Part of a small language model's weights.
Size: 16 layers, 3.28M parameters.
Architecture: RMSNorm before each block, gated attention, value embeddings, a smear gate.
Training: a variant of Muon for these matrices, 131M tokens, 8014 steps.
Each number is 200 + 30 x the weight over its row's rms, rounded and kept within 0 to 999. Layers, rows and columns count from 0. The size before them is the row's rms in percent of the matrix's.

# layer 7 attention query, 128x64, rms 0.17, rows 0-54, columns 0-63
118,263,149,235,231,219,197,156,170,228,158,257,210,182,211,199,176,260,210,206,165,242,183,177,210,250,231,177,212,174,213,179,219,198,189,166,175,163,257,187,148,164,240,209,190,228,190,199,264,207,189,181,186,179,201,188,230,196,245,219,203,175,187,179,157
101,213,230,192,165,191,225,220,229,220,188,140,184,220,159,197,129,241,180,243,177,233,242,208,190,224,178,185,213,217,271,198,210,134,192,207,182,252,163,185,203,196,174,200,150,161,176,186,237,164,184,221,192,238,263,215,249,189,202,200,195,215,178,182,214
106,179,228,164,220,188,274,202,234,268,211,193,223,196,164,180,180,185,220,238,206,201,241,236,170,156,194,200,147,235,262,186,193,165,251,193,205,250,148,195,230,220,229,202,175,184,193,193,175,200,203,178,164,221,219,224,205,229,170,209,182,182,172,258,239
100,195,181,201,223,206,157,225,150,173,203,166,137,211,230,255,236,204,196,135,189,225,176,159,231,250,186,203,208,207,213,227,168,205,154,221,218,174,173,211,178,178,191,202,240,164,193,214,225,267,207,240,204,181,193,219,190,187,213,240,161,216,248,133,171
115,180,224,165,248,198,236,195,242,264,194,170,210,242,175,210,184,156,171,215,217,199,222,229,199,157,172,209,146,232,270,173,147,187,223,238,175,237,138,219,178,193,252,193,183,159,226,168,172,242,197,186,176,206,202,175,211,235,176,195,195,198,225,184,207
124,302,171,213,215,232,151,206,186,119,214,212,169,176,203,193,204,244,187,193,186,211,156,224,193,213,199,193,228,199,184,219,223,154,163,195,215,166,218,160,166,200,183,148,179,207,174,250,236,160,196,216,217,218,164,175,219,194,224,224,183,191,232,162,156
138,212,160,230,184,185,156,199,184,136,169,230,221,163,262,178,249,194,182,155,197,201,170,177,208,271,237,224,234,150,189,226,231,198,186,156,199,207,220,195,210,208,168,122,193,241,216,228,208,181,182,231,228,180,184,213,193,199,244,221,178,201,183,248,198
107,264,194,240,191,220,137,207,183,127,217,214,204,160,181,197,214,210,192,205,179,200,191,175,129,243,171,208,222,196,133,226,235,166,197,179,185,141,224,159,198,180,151,187,235,218,220,232,243,195,218,193,239,215,205,186,175,223,233,234,192,207,217,225,168
102,202,192,214,195,216,187,194,184,281,192,185,155,239,152,207,184,211,226,273,194,181,252,198,243,154,181,164,168,182,212,225,199,195,188,251,174,226,211,216,236,140,177,242,200,202,233,197,215,203,159,174,193,154,194,217,180,172,171,184,217,162,165,153,234
107,226,220,152,196,107,184,194,273,146,189,205,198,233,208,207,178,194,218,197,180,218,218,248,180,182,170,218,161,236,216,206,162,179,214,235,212,189,200,191,214,239,201,207,236,225,135,196,161,226,220,186,149,168,164,187,162,203,204,213,193,249,207,150,214
105,179,181,198,248,181,244,203,170,151,178,212,228,172,164,122,210,211,197,196,222,200,193,198,235,246,221,212,184,200,213,182,186,173,211,162,242,224,225,198,224,240,245,193,216,165,189,206,186,164,211,221,151,228,161,210,247,239,241,196,232,222,153,241,130
107,216,226,186,216,166,228,248,219,246,218,178,181,261,173,217,212,197,162,180,179,214,154,217,227,119,172,222,138,217,197,160,135,224,207,215,188,200,205,167,180,209,262,177,182,160,215,216,219,224,229,193,160,240,180,184,182,156,165,185,190,176,196,181,192
108,200,198,197,207,160,189,268,249,211,184,204,249,215,242,234,190,229,152,149,186,130,173,224,211,193,275,187,222,222,240,177,145,180,177,200,185,215,225,180,209,232,193,181,213,176,212,194,228,209,236,197,214,232,221,163,209,273,200,172,224,206,173,224,214
097,195,229,222,170,223,252,167,148,224,203,183,193,221,127,116,168,186,189,175,208,228,188,160,213,230,129,158,210,223,205,200,187,199,169,212,216,251,175,230,197,192,218,216,211,220,205,222,206,228,196,159,186,240,244,232,231,173,219,162,165,201,188,231,168
097,198,184,198,221,192,257,202,188,215,179,154,193,171,206,212,261,187,183,219,172,143,253,171,186,188,155,169,212,184,209,190,185,181,145,223,226,158,221,175,248,174,180,268,164,129,208,188,194,152,209,191,186,208,190,195,273,216,180,187,242,206,204,194,181
084,214,206,163,206,201,116,237,192,209,161,146,192,188,206,199,153,213,145,206,205,167,221,193,229,193,180,185,178,144,215,227,222,151,159,209,217,212,203,201,205,213,222,248,236,192,214,216,235,162,200,248,220,269,208,191,241,240,232,215,183,183,229,145,216
125,176,134,186,213,225,217,225,196,215,220,273,177,147,162,146,214,189,204,226,244,221,187,162,193,232,164,193,227,189,184,231,233,185,206,122,179,211,239,182,225,191,231,226,178,177,206,169,201,188,231,186,191,175,212,237,192,213,195,200,179,173,138,268,186
095,222,162,155,228,205,186,185,209,186,150,180,195,241,202,227,145,239,181,208,146,266,210,174,246,200,182,201,207,216,215,174,177,165,162,250,180,211,188,200,170,194,251,181,170,218,240,249,209,234,226,216,142,194,141,213,201,195,224,187,241,183,205,181,154
092,204,198,168,197,247,213,208,222,217,209,176,165,249,219,230,171,211,190,185,167,188,217,212,223,172,151,182,203,250,237,146,132,216,165,277,240,171,154,185,173,217,234,175,178,180,243,222,186,254,227,237,178,198,190,205,220,201,178,217,209,194,214,177,143
103,204,190,247,172,200,169,191,131,194,235,226,217,171,215,203,247,223,239,205,219,217,156,163,196,209,198,224,207,159,183,255,254,219,219,111,196,187,220,221,192,159,159,164,260,195,140,208,214,196,197,189,177,205,197,193,153,188,232,201,199,175,169,227,213
111,191,217,199,190,210,145,222,206,175,236,159,127,223,226,229,219,195,247,172,218,193,188,223,229,207,191,200,201,259,230,185,154,234,218,248,227,159,151,200,196,199,213,203,197,191,218,226,201,287,249,192,187,207,190,170,172,224,209,181,199,242,266,201,165
137,169,192,204,179,191,134,161,207,206,216,232,223,160,178,241,202,200,203,218,242,177,142,154,211,234,209,229,183,159,171,208,221,200,258,144,173,207,232,253,180,166,176,154,220,235,173,199,212,181,231,177,184,198,211,158,144,216,248,154,221,200,205,226,213
130,242,149,252,186,248,184,182,182,204,167,226,228,231,229,220,224,177,169,183,160,221,224,206,210,188,229,225,215,156,194,201,231,198,188,217,159,187,186,160,235,205,172,180,185,217,206,142,160,129,163,216,261,187,239,227,182,186,182,247,205,217,154,207,249
106,229,160,241,215,207,240,211,161,231,187,232,212,215,205,214,176,200,254,236,193,159,227,239,181,191,165,166,164,179,171,208,223,188,179,157,145,225,230,195,224,148,200,237,190,171,197,238,215,150,188,167,232,218,261,173,236,209,170,214,251,199,168,166,237
132,197,228,174,228,137,216,248,198,241,230,194,251,226,176,211,152,175,155,205,208,192,264,205,175,144,196,191,168,220,213,167,203,191,178,225,220,240,217,215,180,220,194,268,236,174,191,191,178,202,193,192,189,194,202,126,206,214,144,172,231,244,207,158,194
096,232,241,199,211,134,164,270,196,151,214,230,242,124,200,187,192,206,167,194,219,210,195,213,154,186,190,212,241,216,185,196,192,156,182,170,222,248,208,212,132,183,238,161,232,217,201,222,245,174,210,221,194,252,203,155,182,222,203,208,211,207,228,219,186
098,201,230,210,223,301,220,165,204,182,191,212,228,208,191,189,252,185,226,178,166,184,175,196,210,223,261,189,169,164,234,194,192,228,183,233,212,219,236,148,191,163,178,207,154,186,249,225,203,169,192,242,229,192,185,230,215,168,250,195,190,199,156,142,176
088,189,193,189,241,175,179,259,236,222,165,200,237,172,221,253,218,233,191,222,181,166,202,243,200,216,158,213,214,174,182,165,264,243,190,224,256,164,236,171,208,204,195,267,176,174,200,214,145,199,211,197,184,195,178,216,190,230,172,221,212,255,159,239,175
129,192,167,177,169,263,220,155,212,194,200,241,226,228,193,151,192,182,220,208,207,246,101,181,257,220,195,209,183,234,173,188,152,235,242,193,204,220,218,144,207,194,197,174,188,236,201,214,192,242,225,196,210,193,173,243,179,197,266,229,187,197,196,223,221
120,165,201,202,187,253,215,186,179,224,171,116,144,229,205,222,196,184,225,184,163,166,206,183,200,199,178,119,179,170,215,167,175,221,192,239,163,192,205,199,214,173,233,188,157,169,230,227,203,210,205,204,206,222,183,213,204,175,166,232,180,156,241,117,194
096,182,215,191,216,207,235,219,170,255,215,162,216,223,236,195,226,202,232,129,211,281,186,210,177,199,274,162,215,208,231,181,203,177,184,203,194,208,202,156,200,164,186,249,190,206,166,189,225,232,168,189,188,199,128,143,232,175,219,221,217,206,215,183,241
086,207,170,201,197,248,265,191,174,210,263,240,227,196,193,170,176,153,241,221,207,238,175,181,222,215,174,213,237,225,172,157,249,240,221,184,226,195,236,202,145,210,197,238,204,190,185,157,163,269,176,220,189,157,183,209,201,181,204,240,192,248,176,223,196
093,158,166,198,189,245,238,217,178,140,230,266,154,173,165,244,190,189,198,164,174,206,236,179,207,238,227,184,194,211,192,183,189,229,189,169,182,212,210,222,187,215,151,215,185,209,109,174,203,130,191,193,217,170,211,190,214,221,173,169,234,149,218,190,205
077,194,207,237,165,188,241,192,237,214,149,186,254,213,165,212,197,200,147,224,149,191,189,208,181,269,202,160,187,168,226,197,168,198,174,224,215,179,267,198,208,227,186,245,192,207,279,218,217,211,178,232,191,188,187,240,167,188,161,258,220,215,211,168,223
093,160,160,196,166,172,226,195,232,215,181,171,190,188,221,194,234,178,182,204,209,170,251,132,232,201,212,232,182,177,202,231,210,243,117,206,226,195,173,216,155,216,235,169,203,233,218,175,229,188,165,218,198,188,262,194,227,190,143,155,190,203,197,133,207
091,259,208,226,183,173,229,207,189,219,249,206,181,199,149,196,168,218,152,214,223,191,226,147,103,163,227,204,211,242,232,192,158,168,176,200,211,193,229,222,205,215,238,179,180,169,188,235,244,235,255,205,193,256,208,184,201,184,188,196,171,166,233,189,186
083,230,197,206,195,170,203,159,176,165,194,180,185,195,150,203,193,209,135,209,187,175,191,167,196,160,181,213,177,199,200,200,196,204,180,236,188,237,221,218,160,246,238,263,215,182,266,194,163,219,219,194,163,273,221,208,190,160,160,188,224,165,249,144,159
073,172,142,220,212,251,192,204,251,204,228,200,174,224,251,161,228,190,209,222,178,255,217,192,258,264,230,227,181,197,233,223,246,184,209,165,211,174,216,198,221,188,217,152,241,211,162,184,208,158,200,235,194,180,215,217,222,230,246,194,231,199,159,247,234
092,176,192,214,179,214,213,157,191,200,209,243,153,214,223,220,268,233,205,230,204,181,222,199,195,260,233,181,233,227,197,195,217,192,202,183,175,127,171,227,264,222,197,168,173,192,177,217,159,158,231,175,205,231,218,232,229,221,177,125,233,162,188,236,186
068,249,155,212,167,214,205,165,199,216,165,223,219,187,191,244,232,213,171,174,183,170,223,118,181,187,190,187,236,184,217,185,231,193,165,158,169,156,173,230,222,176,146,156,216,207,198,181,236,215,193,195,242,194,197,181,178,239,242,183,125,176,156,170,203
090,208,169,198,233,263,233,159,223,210,171,262,223,202,256,204,213,225,166,209,205,226,197,234,222,166,219,207,167,240,239,205,204,212,227,136,198,203,222,132,194,191,141,207,181,167,182,175,201,165,186,173,239,173,175,182,196,222,238,226,216,253,185,247,189
080,194,197,205,148,210,222,200,192,103,236,228,152,162,162,218,189,217,173,188,157,224,232,162,209,206,240,177,191,202,167,204,182,183,199,231,170,219,222,195,186,202,175,291,200,214,215,208,181,179,195,202,217,210,214,190,187,161,193,217,255,176,261,140,206
092,205,228,188,187,181,217,222,225,218,182,205,213,237,166,204,219,152,151,174,226,170,180,230,156,200,202,197,165,192,203,220,169,244,175,219,202,158,157,197,244,285,233,186,194,227,196,246,187,163,205,178,244,212,209,259,204,216,131,159,218,219,184,203,149
083,217,124,221,207,237,220,167,217,232,172,210,208,212,264,275,185,262,211,183,148,200,183,209,193,206,204,236,203,202,209,246,243,267,183,182,176,193,235,180,220,202,218,154,175,182,179,215,200,147,190,192,194,252,240,217,189,218,193,180,222,186,193,239,218
075,184,193,247,197,185,213,166,202,216,160,242,192,242,195,177,190,233,176,245,212,232,196,258,229,249,242,225,161,204,244,192,195,181,193,169,164,222,214,279,163,169,245,205,234,183,256,204,202,213,217,184,164,242,233,159,175,203,201,171,244,205,173,195,228
074,200,189,181,255,219,204,252,197,222,254,203,168,178,210,213,169,236,171,192,224,169,225,188,218,164,224,240,200,212,178,235,238,248,141,215,191,203,232,169,211,209,216,224,180,137,235,202,216,176,213,219,197,267,241,159,269,210,165,182,193,164,219,233,210
076,219,182,208,204,238,200,218,184,194,222,165,199,218,182,260,204,170,167,148,145,145,206,215,210,185,215,236,165,160,188,237,173,278,215,257,191,200,223,214,255,253,211,237,210,158,169,190,199,167,196,212,192,219,199,228,181,200,132,210,210,175,221,234,186
088,228,145,233,270,135,136,203,165,176,161,246,160,218,185,185,145,231,163,206,204,211,202,222,203,157,182,184,177,151,191,187,219,167,223,158,193,217,232,153,171,171,201,191,186,211,213,211,263,163,197,224,178,194,204,173,218,193,203,209,201,163,213,212,234
077,199,241,204,151,216,215,256,214,179,200,192,198,193,181,195,170,234,180,138,216,250,230,160,200,166,261,196,176,180,190,216,193,195,218,219,149,215,187,183,280,217,188,210,201,188,201,282,189,160,233,176,255,214,156,194,188,213,186,237,191,230,170,224,186
089,191,211,241,249,201,212,200,167,233,215,153,225,225,194,207,218,247,232,215,174,229,200,188,184,188,209,217,189,175,258,207,203,152,169,227,204,240,237,213,185,126,238,200,232,179,210,218,177,153,244,198,93,230,208,195,196,199,198,172,247,191,188,215,211
072,281,194,205,187,170,185,165,201,219,189,204,266,234,183,227,151,177,224,206,205,206,136,260,181,246,156,197,209,242,190,169,167,169,204,200,185,131,179,178,220,235,183,190,248,237,180,177,224,222,192,196,209,221,217,181,185,218,240,242,182,212,187,164,215
081,189,175,234,220,180,161,170,153,229,190,252,159,212,187,138,199,213,190,233,274,239,213,244,260,203,226,231,161,242,215,187,175,196,210,164,169,235,165,217,156,192,203,206,205,196,206,147,225,206,192,160,193,217,225,141,222,196,165,191,193,174,204,234,217
089,204,212,162,228,216,227,210,219,158,177,165,221,216,183,221,196,171,185,155,136,197,136,185,166,216,154,159,204,161,203,178,232,218,247,193,216,234,238,190,186,235,223,170,210,195,188,234,131,198,203,223,172,185,142,266,156,203,209,201,186,229,177,193,159
091,214,250,201,175,179,238,255,230,177,222,222,225,233,201,201,168,181,195,204,209,179,235,211,160,146,234,222,170,141,185,213,202,212,199,226,205,189,224,206,178,175,259,203,218,253,224,280,201,210,224,242,186,172,229,224,170,188,213,193,242,264,167,163,183
087,210,193,238,241,214,173,214,224,197,131,208,164,181,261,222,170,244,177,199,166,207,231,218,203,178,179,244,199,204,228,210,206,188,213,176,151,174,189,206,243,178,198,159,193,150,208,182,220,196,198,193,184,264,250,176,194,248,257,216,159,202,135,239,208
# layer 7 attention key, 128x64, rms 0.165, rows 0-53, columns 0-63
090,199,190,196,175,240,202,220,249,212,200,206,158,222,200,248,174,215,209,187,197,219,242,203,208,194,241,214,139,184,268,111,171,239,229,249,231,226,221,187,198,234,160,175,169,214,183,196,213,188,182,190,214,205,252,182,251,217,185,201,207,203,212,146,255
063,198,163,174,217,242,221,172,165,183,232,248,213,214,174,180,212,142,169,213,178,224,234,185,177,195,198,225,212,175,174,229,198,199,188,244,198,169,254,251,161,259,225,231,233,161,236,224,236,182,122,175,196,198,170,163,212,201,229,234,187,202,187,147,207
075,199,184,238,206,190,159,170,194,143,189,193,168,225,166,147,213,170,216,222,224,174,219,209,215,216,132,165,225,208,157,194,181,223,143,159,170,176,260,226,233,158,166,177,259,208,210,216,226,186,183,222,210,204,171,208,190,206,235,153,208,216,252,175,158
086,191,209,170,200,161,214,159,257,185,207,168,158,219,271,212,136,201,182,199,177,168,234,178,212,219,208,215,191,214,195,216,181,191,242,210,193,207,189,197,194,218,196,211,217,181,219,157,214,186,245,220,273,254,228,153,212,216,242,182,214,174,165,143,266
100,196,248,208,204,164,178,189,158,200,179,166,201,255,184,219,228,171,239,154,189,235,147,188,230,184,179,191,188,252,208,142,208,192,190,221,201,210,153,167,248,207,213,194,249,198,212,193,130,200,152,238,202,164,205,240,222,197,223,221,184,177,243,144,227
112,184,208,239,221,221,245,219,148,230,188,214,227,186,214,137,218,258,199,201,173,226,211,202,180,222,288,210,216,150,203,181,205,198,152,196,209,214,213,185,229,245,214,243,202,214,208,193,211,169,190,183,182,229,180,155,285,209,165,186,198,191,169,238,157
120,202,135,213,218,210,187,234,177,221,224,232,204,163,177,161,213,205,160,238,195,197,267,217,202,235,185,179,193,156,216,238,212,216,204,192,208,218,223,205,153,188,186,241,211,217,213,192,278,192,203,222,158,183,211,96,198,236,182,193,172,192,160,239,182
114,215,177,231,232,203,161,190,198,204,225,219,263,183,216,251,242,215,174,230,207,182,231,173,150,161,224,227,242,142,179,220,217,218,157,217,178,230,234,203,138,227,196,187,156,218,212,206,206,193,171,202,177,231,212,145,201,170,184,219,200,255,197,272,180
113,213,227,198,185,156,198,117,232,186,205,186,195,212,175,187,195,151,230,232,249,174,163,208,203,182,197,208,211,226,193,181,149,213,236,206,171,181,180,185,250,182,219,164,160,210,168,197,131,211,210,166,241,238,164,249,207,151,184,189,183,200,211,142,244
099,199,212,139,226,199,251,207,224,188,198,202,208,211,185,163,186,228,202,243,202,233,251,206,231,184,194,249,185,166,207,218,156,241,229,195,189,231,230,193,208,239,188,208,181,201,214,177,198,191,237,144,109,178,162,193,191,202,183,190,174,275,149,246,196
122,165,162,242,259,257,209,211,222,186,160,234,197,199,159,169,230,265,189,204,163,230,216,215,197,226,215,206,210,156,230,164,231,220,170,199,226,190,257,177,161,201,216,221,206,154,211,202,238,188,198,208,166,157,231,211,224,223,165,212,185,239,126,215,198
101,199,244,156,181,221,189,241,189,282,222,193,200,199,188,200,207,184,226,181,205,209,166,163,232,222,223,176,192,186,221,164,117,142,227,239,224,251,237,191,213,200,216,197,240,183,204,241,176,254,243,251,192,217,162,179,201,204,184,231,201,214,188,154,198
108,193,209,196,184,214,174,288,252,205,195,199,269,191,209,217,230,227,173,215,190,172,224,191,223,228,254,184,210,165,234,214,147,194,216,202,180,249,197,105,195,209,236,201,188,187,223,200,231,231,214,204,193,217,213,166,207,259,222,227,216,181,158,166,193
140,204,264,252,171,212,198,214,240,192,214,161,196,223,171,231,257,147,228,276,182,233,236,186,183,208,171,191,201,230,230,178,207,221,186,227,200,217,218,192,210,163,187,166,188,169,172,172,178,179,128,177,230,205,237,198,239,199,209,176,200,158,239,150,219
106,212,235,202,236,277,194,178,207,162,230,177,226,234,207,177,204,194,200,185,165,196,200,154,213,128,199,234,211,169,238,167,210,179,228,208,220,157,185,173,217,226,207,243,209,152,199,173,171,178,123,221,163,171,204,163,253,212,141,192,178,191,199,212,220
093,166,181,222,253,247,169,184,163,215,201,224,228,225,204,212,190,224,196,235,219,158,275,185,241,225,196,166,163,177,190,201,209,135,181,252,221,176,188,229,218,201,193,264,221,181,233,232,239,184,156,207,206,190,237,217,266,199,218,224,201,193,153,191,217
087,246,217,271,218,196,218,140,197,200,222,209,193,159,194,217,178,239,242,222,202,182,204,217,144,161,176,183,147,197,186,170,186,201,170,223,213,204,206,224,167,213,218,205,202,180,171,212,221,160,165,162,175,255,206,181,260,226,243,133,212,212,144,208,174
115,191,240,191,237,233,183,214,251,211,183,185,159,239,171,192,190,235,210,229,161,225,215,192,263,203,206,193,245,168,220,118,182,176,164,229,229,231,192,160,239,191,199,194,177,194,203,154,224,184,163,250,253,212,196,206,260,219,203,181,150,203,191,183,228
095,219,181,210,193,176,179,230,194,194,186,208,201,281,211,266,185,167,210,154,164,238,191,191,239,192,209,218,225,216,201,137,191,175,220,217,176,185,176,201,243,205,227,236,180,207,193,162,179,162,187,214,256,176,183,202,193,236,233,234,207,189,228,139,284
103,183,193,166,220,187,195,180,148,209,224,231,211,165,204,152,172,189,188,179,217,203,229,199,167,197,215,208,210,188,159,291,201,225,135,166,195,203,209,240,156,198,215,184,188,214,219,172,208,177,242,183,168,230,232,182,210,172,147,198,210,253,171,286,179
091,187,154,188,208,140,191,191,141,179,193,167,220,162,175,229,137,165,204,169,205,216,209,180,167,182,232,184,226,226,185,178,210,164,190,184,180,254,155,203,206,167,161,214,169,172,215,184,138,124,204,205,181,189,184,219,185,180,207,271,200,190,228,204,244
115,194,174,169,210,190,205,208,135,178,190,230,219,148,185,167,187,182,194,225,236,205,212,208,120,173,186,169,168,203,162,266,204,184,193,190,202,186,222,242,202,206,201,133,163,241,179,220,233,209,238,181,154,258,192,198,193,193,163,212,204,193,213,270,166
099,220,242,208,213,174,183,218,205,215,232,179,193,235,280,222,247,152,221,170,174,228,214,224,213,209,178,188,229,236,211,167,200,244,244,235,222,208,200,148,231,210,193,151,241,192,247,217,167,224,165,263,246,175,222,200,170,206,217,208,162,249,212,183,205
110,225,258,201,201,201,186,156,215,161,227,196,214,251,242,236,201,152,222,208,201,136,156,220,196,116,249,229,179,228,192,166,178,216,229,222,205,172,183,179,238,153,229,178,174,246,206,243,214,226,199,202,207,230,180,212,221,217,237,159,225,214,198,173,195
097,220,199,231,185,233,218,201,154,225,189,194,178,196,195,206,174,158,238,215,186,213,217,150,188,188,242,203,151,181,242,173,223,145,208,242,179,193,209,214,141,192,187,258,236,233,206,196,185,190,183,160,199,233,174,142,201,185,135,242,231,231,129,185,220
107,252,185,215,206,208,142,242,171,199,190,241,209,194,239,231,206,221,198,208,178,166,236,185,195,184,204,185,218,178,172,208,207,169,174,203,211,210,243,255,159,165,195,197,196,245,198,179,270,202,203,226,150,237,212,126,218,251,162,213,269,185,195,189,165
094,147,167,246,207,206,192,203,235,210,184,232,213,227,223,161,198,150,249,160,181,202,179,161,184,204,194,172,225,175,253,137,211,169,196,198,228,207,221,157,228,228,227,169,203,217,229,201,169,138,224,188,228,192,199,254,208,165,191,216,196,193,220,113,183
115,229,148,196,230,262,169,232,164,234,211,244,242,191,236,190,194,223,155,179,171,144,221,175,208,197,169,226,251,159,205,232,182,220,169,187,196,216,174,164,169,195,198,230,171,165,188,220,205,228,230,219,231,193,213,125,195,187,222,198,203,238,160,254,178
110,161,225,195,151,201,203,162,276,170,189,223,189,178,205,197,206,175,253,232,218,217,152,213,240,208,184,215,195,219,187,202,198,157,275,205,224,239,254,244,217,218,211,150,189,195,199,253,142,224,209,150,194,181,203,235,175,182,232,229,178,188,211,173,219
116,163,227,183,205,206,193,193,218,184,257,226,162,200,212,206,201,189,197,205,291,239,213,190,241,218,165,222,211,203,246,140,204,191,232,211,143,195,187,202,244,197,206,213,204,205,196,146,159,172,171,185,182,192,117,203,246,160,222,200,188,140,218,193,215
117,146,222,212,206,207,158,232,162,245,204,191,190,205,124,182,283,196,220,158,190,199,205,173,205,256,240,203,215,204,213,195,241,175,203,212,174,262,154,225,195,208,196,191,245,229,208,197,156,204,192,174,211,235,159,159,179,196,184,201,192,237,221,141,210
079,196,210,241,184,217,271,201,229,174,222,220,134,212,259,197,212,192,216,182,192,249,156,224,191,176,197,217,230,229,228,185,250,196,189,194,205,184,197,235,151,207,187,187,226,205,183,227,158,262,151,187,215,155,248,163,163,159,228,161,207,231,194,208,231
091,191,160,159,227,209,194,182,238,143,229,193,178,117,217,219,210,164,171,202,180,170,193,208,131,189,222,182,209,172,252,178,194,170,177,134,184,231,207,209,190,217,173,205,203,223,181,146,225,166,219,177,241,203,149,249,236,193,191,187,181,174,222,166,215
090,189,149,213,166,225,218,133,241,213,180,213,202,189,209,170,211,199,123,218,204,183,161,182,236,214,197,255,195,161,219,238,189,228,185,178,150,200,222,190,173,220,212,218,177,251,253,202,206,208,193,130,256,204,196,145,224,193,223,210,209,220,188,158,234
119,225,102,191,198,225,241,208,183,210,144,178,193,137,186,207,219,165,173,169,187,220,196,169,181,236,162,177,203,238,170,227,213,215,171,183,162,164,150,159,160,165,201,243,196,214,199,172,207,231,184,216,204,173,229,195,213,171,225,202,160,161,245,167,208
081,243,197,172,139,216,226,178,209,214,215,167,195,260,208,166,193,256,189,213,217,235,189,232,211,176,279,209,212,222,241,185,218,191,216,252,205,193,243,191,174,175,247,173,226,216,215,198,246,171,190,180,182,246,220,144,179,234,176,172,222,157,242,213,185
077,153,200,212,157,208,250,187,207,197,188,165,217,211,237,196,179,225,166,221,223,222,211,149,212,178,235,195,184,201,261,180,212,186,160,233,250,223,197,184,173,212,199,265,201,171,296,234,208,245,208,225,177,227,194,237,197,136,195,202,204,172,207,243,206
085,187,121,213,214,209,173,182,182,216,205,205,199,171,174,271,245,156,255,175,184,186,172,199,193,227,203,200,164,234,164,213,233,208,187,147,163,175,260,184,184,152,179,193,194,209,186,174,196,183,169,225,224,142,223,193,211,198,250,200,173,258,238,202,214
097,193,188,175,188,249,188,185,207,188,237,141,211,207,208,223,161,239,206,192,196,210,182,266,165,195,210,206,230,247,205,201,208,262,197,150,171,186,216,184,255,249,189,162,176,161,172,178,194,187,224,234,187,186,185,253,195,218,178,171,162,174,221,286,178
075,203,208,213,162,185,196,132,180,158,192,173,216,193,146,172,179,227,158,236,187,184,189,273,184,192,217,146,190,202,233,245,175,162,222,219,199,139,152,235,186,207,199,141,185,207,192,200,198,216,225,166,204,184,191,214,160,230,207,225,168,156,165,145,195
088,263,213,190,191,180,157,158,222,191,189,226,217,188,218,185,218,149,289,211,115,200,182,196,207,167,210,220,209,162,243,193,214,171,180,170,206,230,212,197,203,241,164,204,201,161,205,175,162,143,193,138,186,188,191,180,194,238,177,230,216,226,164,185,206
084,166,154,178,184,218,226,149,258,140,219,188,200,161,190,204,170,215,170,209,218,139,213,176,183,189,225,207,179,176,218,197,213,185,183,185,229,219,209,257,184,226,165,245,205,206,256,222,202,219,242,166,226,213,147,257,212,156,178,211,194,187,226,133,199
094,200,237,151,189,200,195,265,201,257,212,170,213,172,208,211,212,166,178,209,163,239,190,208,156,242,195,221,214,233,213,187,200,225,212,269,140,200,204,109,177,245,197,190,193,213,208,204,223,162,230,218,190,190,211,242,201,247,204,190,166,185,185,259,188
085,219,159,174,167,219,169,145,151,187,159,145,223,206,219,207,242,168,196,180,139,174,142,191,172,187,232,226,173,237,199,271,174,210,208,164,163,194,182,186,221,162,195,190,169,220,175,204,199,187,204,209,221,192,169,215,184,194,279,190,217,169,238,225,221
078,160,184,224,173,179,190,223,219,247,200,197,231,196,180,224,171,189,207,245,218,227,227,199,221,254,252,241,237,219,254,169,195,225,136,153,165,258,217,170,186,170,220,191,159,175,262,198,254,214,216,194,166,202,208,192,192,176,213,241,180,209,184,247,204
076,222,121,223,187,256,212,229,150,190,182,171,197,235,236,208,232,162,232,158,187,178,173,169,169,177,206,175,163,216,177,211,215,168,167,208,188,217,190,161,238,166,196,265,250,165,171,200,231,194,174,236,238,182,177,178,210,189,217,204,231,165,255,219,197
090,165,216,176,194,167,217,236,199,199,233,181,226,212,236,225,264,141,184,202,188,195,198,143,163,179,247,248,145,173,242,215,177,213,212,256,169,211,205,131,183,204,210,244,200,208,225,201,224,168,193,225,202,168,185,243,200,188,232,219,217,225,219,240,251
097,195,173,215,253,194,208,133,195,197,182,173,220,217,179,155,168,207,200,239,218,168,217,220,192,200,247,195,114,153,227,186,163,175,220,172,231,228,211,241,198,190,193,144,192,201,229,255,222,203,145,187,197,248,165,201,242,213,173,219,176,168,164,213,219
082,172,202,185,181,223,184,207,208,204,211,216,179,193,132,181,211,234,203,203,173,172,235,234,186,267,207,205,182,222,166,210,204,201,213,265,152,173,226,215,205,181,164,195,226,183,186,238,211,177,259,150,268,204,127,243,178,218,169,242,213,212,159,187,224
096,171,191,251,195,242,148,240,167,228,180,220,229,248,197,224,221,187,239,156,185,211,235,132,198,185,216,227,187,212,212,167,209,208,188,163,204,197,237,193,209,119,231,204,178,199,193,149,179,186,169,237,182,263,198,169,201,174,209,239,219,226,245,232,199
090,191,252,172,184,197,223,160,236,171,170,225,189,210,206,168,177,225,188,221,216,201,149,276,214,188,196,214,177,188,201,209,170,208,235,238,209,181,222,240,236,229,217,168,213,246,206,223,216,228,228,146,182,192,244,173,204,263,217,191,230,252,142,146,181
077,189,217,204,197,146,208,240,206,243,204,199,187,168,214,197,210,177,242,242,225,249,232,199,192,237,239,215,215,209,226,148,200,222,147,179,173,285,179,146,206,187,221,217,227,139,222,189,232,203,171,198,188,240,208,185,215,183,143,222,176,217,199,261,223
069,159,234,235,183,204,173,217,160,207,221,207,185,221,247,209,183,223,174,189,176,201,202,201,229,204,171,160,186,180,210,227,203,200,180,175,251,178,260,218,187,214,152,134,172,237,201,188,153,175,243,234,193,192,161,226,186,180,275,136,230,170,152,217,203
091,217,155,193,222,229,218,269,250,229,202,213,213,224,188,206,124,205,224,191,169,198,230,220,182,218,195,251,209,223,212,163,200,196,234,244,188,176,234,209,141,182,198,156,169,228,233,234,227,210,231,196,149,182,242,218,156,216,216,256,186,159,191,205,166